{"num_hidden_layers": 10, "hidden_size": 256, "num_attention_heads": 4, "num_key_value_heads": 4, "head_dim": 64, "intermediate_size": 1024, "vocab_size": 4096, "hidden_act": "swiglu", "norm": "rmsnorm", "norm_place": "pre", "norm_eps": 1e-06, "positions": "rope", "rope_theta": 10000.0, "rope_fraction": 1.0, "qk_norm": false, "attn_scale": 0.125, "bias": "none", "tie_word_embeddings": false, "parallel_block": false, "init": "normal", "init_std_qkv": 0.0231, "init_std_o": 0.0, "init_std_up": 0.0231, "init_std_down": 0.0, "optimizer": "muon", "learning_rate": 0.00502, "lr_mult_qkv": 0.5, "beta1": 0.93, "lr_head": 0.00618, "max_grad_norm": 1.0, "warmup_steps": 200, "schedule": "wsd", "decay_fraction": 0.608, "decay_shape": "linear", "final_lr_fraction": 0.0, "batch_tokens": 32768, "max_seq_len": 512, "doc_mask": true, "train_tokens": 412000000, "max_steps": 12574, "dataset": "wikipedia_en"}
Each number is 500 + 40 x the weight over its row's rms, rounded and kept within 0 to 999. Layers, rows and columns count from 0. Numbers have three digits each. The size before them is the row's rms in percent of the matrix's.

# down: layer 3 MLP down (transposed), 1024x256, rms 0.03, rows 331-361, columns 128-191
# gate: layer 3 MLP gate, 1024x256, rms 0.131, rows 332-362, columns 128-191
# up: layer 3 MLP up, 1024x256, rms 0.124, rows 332-362, columns 128-191
down331 101:483435497575480513383550489521504545539470519522516494466459414512513492579507558478440461599490457564519546419439479471497505519565489560450494508467509483482497527500511543487538475535559478
gate332 117:451486401375485519532480500442493537486480558560453471550515546519446453461522547502517512492517499607573475504507478449567457479466465582537417548474482586534507473483546517544463462533464535
up332 119:447544585516552522468520556523538501514574511526527494506550518544402569487482558483544524507507515466579517498460503534456447466565488494496451457483488513558553476530543503481541491537499520
down332 108:499478512560510591471497525441506520533519471469469502531504482510473458467571514361529450499455529515450481498515497489560466514445537559473495504495469456442424571432538551500509515483453505
gate333 092:441440520538439480491505433519464537569511473521467485519453544519481569532519532458527509439556547510493486516542505482475471503520491483446509531492518473611579457516496515496538487500546460
up333 100:530482516518507550536502509472440417487476486515488502476478452516489496478522477533491452538483463552522527442485497495477440540547511462505545527573470489463466510499406417444490494483504454
down333 103:483541561467582497479518495529468467577488527517393555454469485485513471549411473515555510593429498544433496550487511502552515547470505493530491471547463479520474513461467489506459494448466539
gate334 097:459482469529547472542490517511546510528501430580489539494488540524495527544480485487564468467443508459469541471507488497495453533496529459554439518405440487476455539537477480562485545390501482
up334 097:511468541529435496514430565491453448455530547448499474487501524450518529527485463540465512481570502518463469526490497541499512542528554568500530554502502461523523503460525440514432525557569501
down334 094:487519595466504471509459534461440481518465492529472507500521444517510493436449461511525490562508492524510530469501547533511530553493535534475501455521505542499492478467436414469475487492485533
gate335 114:532419463519424461480477461478404516467499519452436504525423431560505534435560428504518543480472511492477536474529416449515551488530554425502544487389551543476445478485404510579493492474481562
up335 112:428458497508500505527530489477521594539466505508523499515453569531516517469530594463608485556471466492506473443491544460458495461562408488456508579545504516513515552486530513483545536558546566
down335 104:552622507543535441469413434501446533423527446482510474402451498483481509486458497519511473461493492442489504435513433421545507542441506476479517475502526501468482496538459521440506456517458556
gate336 107:459534503558477527453541500436513510488476538445569518496554569483478477496535511521514574533521492525429467497454504532513469516552579476506568536540488486536557487543501470521537466432470421
up336 104:497488513491543550518527517523531458491500527528426502465539467471534537485509519451500495522450485571451454514511453479503528515511460430490485492487495494478584497465535482442475453549530568
down336 102:501568472506503475586533503606475553546560503542513511444517454504496582476526525477524456503506505464518583524512556514459520479511530503529479469450500504520535528504501495445529529398559517
gate337 094:451505483553477496527461452442503503545480540488527515494496563579468565512521539526506449446488556561474524500487596494490527507564523488560498528514514480502488465526482425478433496485567544
up337 097:456436535459486539450525485494476488502469529508522486445437460463479480487443490492560486524587454459514431457549488531461513567481428521499555570479546468512455531465455517550513519517562555
down337 092:536487455521538461525454492452582491524511478465504517529537533480510568549526520447491505494474492581445500495532537504517484512504473515510456506465440471494496499529452524530437499537418504
gate338 095:575490513513507458510550461510511504571551530514510517520500551492478563496453467546604546495486506539519456470516543425532524447452592485512436509446461534441454482512558493503500514487516490
up338 097:473497491518450529510449534540481515484501442465468569558491461523528508507552478529555525506497558495501480477497501485536544451550476518511447496552426501517546467524413445571472477494476502
down338 099:476475492526504501495486412503515502541476556549495466450517489490500530508503525395501437467497526595513469479540547539524509496493459487497486521429445500440487434491464519509502502504510475
gate339 123:577518492501508506528548486521511444575514501456438479490470549484549494520499549486480450526438519464488595542450510531480507554543544507492446462438425492514506589469495537497510497517554508
up339 116:514538540420525493491558452575514494538554548493573543471497391529448480482492492498442524562586462447508501500504484482506587593507536419493465463555570480474489507485505526470506620435595432
down339 118:520490469464525466500519530567525508484517502536518505540546525482494485479385537477469484549493479551439474436538534480499496515468527429516441466440443422418554497500445512538501469513484525
gate340 105:559483514459554486460547560460503453480524544483489476489509517466567543543582539515470515457482535544488554509511562484485433426405438549465508541457453507437557572443566479540469488445521488
up340 099:501503430436498435496555504501527503440504455483422501528504564547449451443525442467528428536504509430457572495545480465493444565412513497467530453481484514433536534463527509465559504429479428
down340 103:501549547508536505499496486548497492483457453517536457595524563478443474478433487453457467491485526459489523563479510512502560482438429473558568512449471432483517515444567515519450417488475502
gate341 108:511517613506528433530481491535528508487507482520489475541432538458515504493558502540524499507510493425541516522487608528493530496482514463508541468484407573508562511550537440515456504474535478
up341 110:447466476526506590491488566509474444591495509471539544536521473495483485440492461480471479458480417525484472458485480502512481511482579385510499511456517477502480564578464489484538430551539547
down341 110:533529471533509515552466461473489545557523446476528477543469495518531495544477488466556539575554526559448548482544511465484567495553486564484473450582435457497400435572541546533433516473504537
gate342 041:461504473567524469514460475531506505547497521502555514474457483420495508478507471519451445492504454434454567399548545497490517520521482510562516518502489453486454513555542523467497532446430488
up342 044:554463490446493505492481467496529483447547547535460478490488489513481475452481509515534533466563475475536531493430555433439548527483486468519542491425536495559536499508529474513481492564483528
down342 045:501460516516459506538499479568472546406536495447476465484539454495468470447556512471475440501487483557493519514522428515503503525586495497476484502475543499535477578438572434462600556535539468
gate343 090:485536567511492516426556500429517520516543513529449519559499509503433436551577477471470464522461465482542462455511478470533465517450519562486539512484517434489551512466486531533541483508461419
up343 097:562506539542451578511514469501475476483532528456503504443530463479575551563529488513481523433513486480464543516477567519511498458556479481402533548480467553498522491512500472473549492485435509
down343 096:451422530537559463516473477497515533512458419566508539498474491478508495499516383505494467472538556519514427575574515450527508489513480498582448525452550442498476436480487459576478514510446520
gate344 107:504467496494469488529465563567452534533511522513513522503500523475522463556402499510418542515517499460497590453477414509496533460484457499504450480487614487440505502536539484521514451410545474
up344 100:505441513490434473492521431582478553478491548545442453521531412495522469523547474550479528490487560490511548493460514493589498475515475495596375526499534481496571454464474584593440524474442560
down344 104:462512471498518513501480482542500489519484423527564470508509553537524426467493481532510512493539502509540574486525486556546495530493494546597377594527533454575475494524485495557411443456518549
gate345 118:424497494471514554593532579512405529488483421541494522529457502453512514498443528489466488548521548455485447545538545485590523565455494503515443530513529475472486529488492476425508461566628500
up345 117:507544477486481575558575533510558512552524530514526465485449527523444496533533493455474486475496512475553488413573636551548511471531487491551566572511490533556515489591500549461444493509603544
down345 109:495513527548542468495518513478443556491575459563543470485527474464493521526540508503491485491513501476464522535461493551527500494461529467553599459536441456497477482455477501563544515578428525
gate346 098:535480480474526517507466442501579520562530534521447477436589485415458544513471448474534509451486505532496552513454502478548486397467507527499479455587469512463539442577472466501460436454504431
up346 101:550497438472571573527479503476480516521516484561531491504502502595485585441549521549465461521492616472424448481501450549431500406470476485503469482582511512494450476553476477421489540563478475
down346 099:512472434448572441445517554423539438523417501488458590516530503476470534515514575518542501455507448485479423469603500551533540515525505541501433548441531507583489467463469417521495492508459488
gate347 084:490576494500504554583494500494472543496561537487550555576475471506467491460514540518516492538494524420492549558470525540424511483520511509474480552544436528471455533495421524487502528463563538
up347 087:562520446492483492512509445491491571529465575523491470574459481526464441442524547484482423529427517528484574539449472496499541459546473477483453523504484564439500489444417442554517546485521541
down347 094:526491529474508523506494582521559534512495573505516542581498536523426519434480482480555500473543527546521416537443444517462535423596508465436547518488438485464562495494492547483556593487498508
gate348 119:492471482444403486490526480469522494489455435587559485521469456432457547525515539562476522512476473532418507522530497504530521509481494422478573539475536434402455435549490551518486495519547421
up348 112:453486442470417516478503502484518459465529470521540569425466470486481475497512507557500477496547468494529522459505506520538506450511462535490519538498513534511538455526479491504538524433447400
down348 104:518493641419464520454496519609487531542574521393438460497472415527516484533455528481495539465447523505506491497565526518411490470482463565424491506523463487526410467480514469535462470502471516
gate349 085:477491448469512503476498512523445506521565584502575543510485565516519537480516474480465462447495529532464512423554555480420542525447508558443465565530426415446501544514464523507492465474503497
up349 080:516511480539384471464476483516476460507479527543525467443476542460591469517448455489491401494466545523491553457510502441435500534474562469502467495442496481470535582537479494514495489498437433
down349 089:502510530530466542517542556444524496532539491538484512393440557518471503484482522507496526412535482537519495456556526550465559431498443544497541491545546413549517570462468541425493516520473530
gate350 096:549527539517466531508504539533527504471487529470476465488554496466499547520477581533486463441488506512498464433497527498479509527474499435488536550438528577525431565492488431507505481434523517
up350 090:554507575482493519540513474485455527473525506499462485463492473485471480429434595505535486482529493511544506544485506509508467515527523497513535493516474597465443594527605482491543452467539495
down350 100:493521526491499484527574491504562467446542536528465491547551504505448512504465529492531515529446517515485450563544540567535544458508525442450488503532433545524467524518441489426500488425527472
gate351 104:560431515504558483541590498487472532549495469517458499476487511470537493445540519523472503524395495490494447502502480555505453466494537532551543439536487495531455502559507487526513516532503447
up351 103:482584562542523436527485503533512521558468537459475512539470492509539524508492414455559463476499529480591567507501514572513505487518525572483491449522460505524473520438570509509473514455458444
down351 099:476523521543506549560520516521496484453438524588465472510574443569485525559429438521433549492486526508502508499474536470450504504540561476457528486489526518480528455484555509519532537516462444
gate352 099:504436488554472471482487455520422509565582511491519535486481520494533526513525514509545482423536521535532507515472435548443498549499428525544496479499461516514549577561488481435417566467486526
up352 114:500513563417509582506559498510520454452479575498451549556536518492465519541493507532525482496500505481446474456469563519522573564495495483482579532527469406527522456534501530607496477542516489
down352 103:497487450567505516532419513468493487497508485483549464505476483484525578507414539554569518444526555549474583526441484537520524456556435491481492456523485484477480470473569547494501531455427506
gate353 122:470500516506437458447507519515563514468463475516462501456537494519581501485528514563502524570491462497473487527533576505476497525508385595506508499501495532519495476472534509421510470515497534
up353 115:494536524394483497421539481551431524555494486490454509476540482498493475566421511516512441576513419468488422506558475441531464501469508496452481546481471504512561528517470497499510475470508404
down353 109:527492540561447533514522511501503489473537523416447503443493485521515505460528503557541531539589406549522505407505505527493463542495468482480506562516431491496492471561508560389512549477545479
gate354 097:488538548458502545525545458540563471480472518486489510550501515493552538450487512453533491512527462496481481506542483473509469527554544468512510467445449465548483488493498430488524526545515460
up354 100:500427538527458553459526487497375547425482482443503459492483530477494480520487558508471471530512486466472509485454456569530477526437532496445432494491494497476518511491476509491492533492573547
down354 095:518570542476555467534527443471532463496521565473591451503488478590498531467439416574551452480434532511570455523571513485476486500561461472482531436438517525537522569414583394488545481484482477
gate355 106:449442460509461506491529479520506472491484454488513474461469487441497542485457456537451514470548515507472475492524475458488510495472465508496514465479601508485441468444503579493486517506493456
up355 098:557476509472518477533479508508519561506505435539474470538524475486535541490469558508455534527542448530508524429470529492525474503412464463407509509585439484452450546500559459522557522486450504
down355 098:454477508507480523473478438482537543465515476501545468409491518478533458483484486517488407491497532541409510499557539444532522544551510435508472511518545521501468448533539548560471479576469578
gate356 048:529485493564534429502487497551473482527420417500466486488492481454551586485510523470520455499491459453527499561414483485535516513527485517535564521467438466515440411424588477537477566451476476
up356 048:480456472500541491442557497465494570520426472564498519504524501552511527436492493478558493479482436395493503435513481512488474530490537538477496517550451520467549483460515461540479486447515498
down356 052:516520550478518483484567523526509571457396517519541541486493525561479531515492516475533556448381545434525446511407465536444528484500457548505494555532410563461498494466553505490500579488464489
gate357 094:474530441553464448546462513562450439479522424459527459524530518570498497508500513445504518497468535441541520484537433514561540483491474457550415447508494479452436524498532469525453478498616530
up357 099:561503502538509537474489452459443544536446505468596501462529523490528494522518447509538508460567536458624495548484517480537494493500513557493516537553488593528439494480483534516515515577442432
down357 101:534472487507482501442521485508495519451500474422519540501501551532400475552558472553468469463449477476519543378487540490535546555583502545466468489459494626469477480473577542484451598478444541
gate358 107:472482481548492461493522469456503518527450504566503478496465492470473472528513538519494530494571484538541537468549476550475469465533538507507476522524537407537491438511432495416455596513492516
up358 107:530492518549529478507582475505474460575464553536479478524596486507468471539470498557451596507438502482543540500442421511527467495523451461460483502518487539544582563469510462510440490507490552
down358 107:538479510483471444530461486501441561524505509511494495515528530438415475475549523525457453473560550463530590522505471520549556465594495531540425548556519484495488472482493443419437529525467482
gate359 090:483549500484452504435543427508431487545454534543547623503507527440508463526510546484506476511472481533444513382546435500527568508478495526550458507477455467536522504517511412521478602530529479
up359 091:475524482491498472515479412467487480464446420551572552432508501543516558526439513514479463526507498458482481467517488505459552435492558478554540537473396489512440550543508497557439501449404475
down359 090:478498462476531464468459508576556465442434430486468474562484531461517434499606480542489439490441458510475492500510540496504485490480608553461497506538510427404470497487468566511570560459451486
gate360 109:555526516461512527418513428481522541466532478543456474479540499516469491559538444540440511546503438494501446437463534489579512487504512484508489493560461464558491559485468472517448548508532510
up360 103:524534450502513472533506513495467510506570506610481494525472565473479477529470507413517477465488447506548424473451523588505541441463513503480496525501505486458524538475502467477468450529534444
down360 110:579491435472504457507481522499476504512426433536532490489531534492490497537423469515502456457527518530489491425490542521574469540469557577436532508550596511519536505549509489442455505523456461
gate361 128:493552487561493550442468551474509466476560533582489503564576502529552530556543558501474421499490448488489527447470477481540568498522484441521504502464491454500522437447513520526423517467470531
up361 115:529475536472438489517570508569473474492522535481523463525474486517526496426479532521392525497528526486556479548446480467527533497556472434450486528550525495471502461463491489543539516405511562
down361 109:461533519485475521551549436488476509406560507517461558493459451556516447480544517508474455513519484480386403459496509537504537469497540485497439499469439478510550463403514588339535517517575508
gate362 101:476499489396520514416536549489492529518562506553434550510490545593501458452499499548494425519519575517477548533430491481543476519528467535452601488486540542525488465454445485479446492528457450
up362 101:532513567457568507474570499490477478506581493491444581523511513530532480438523447505480452459500553548528488443473504542495530534563567513552552492519458518495480506488478495463430522470476417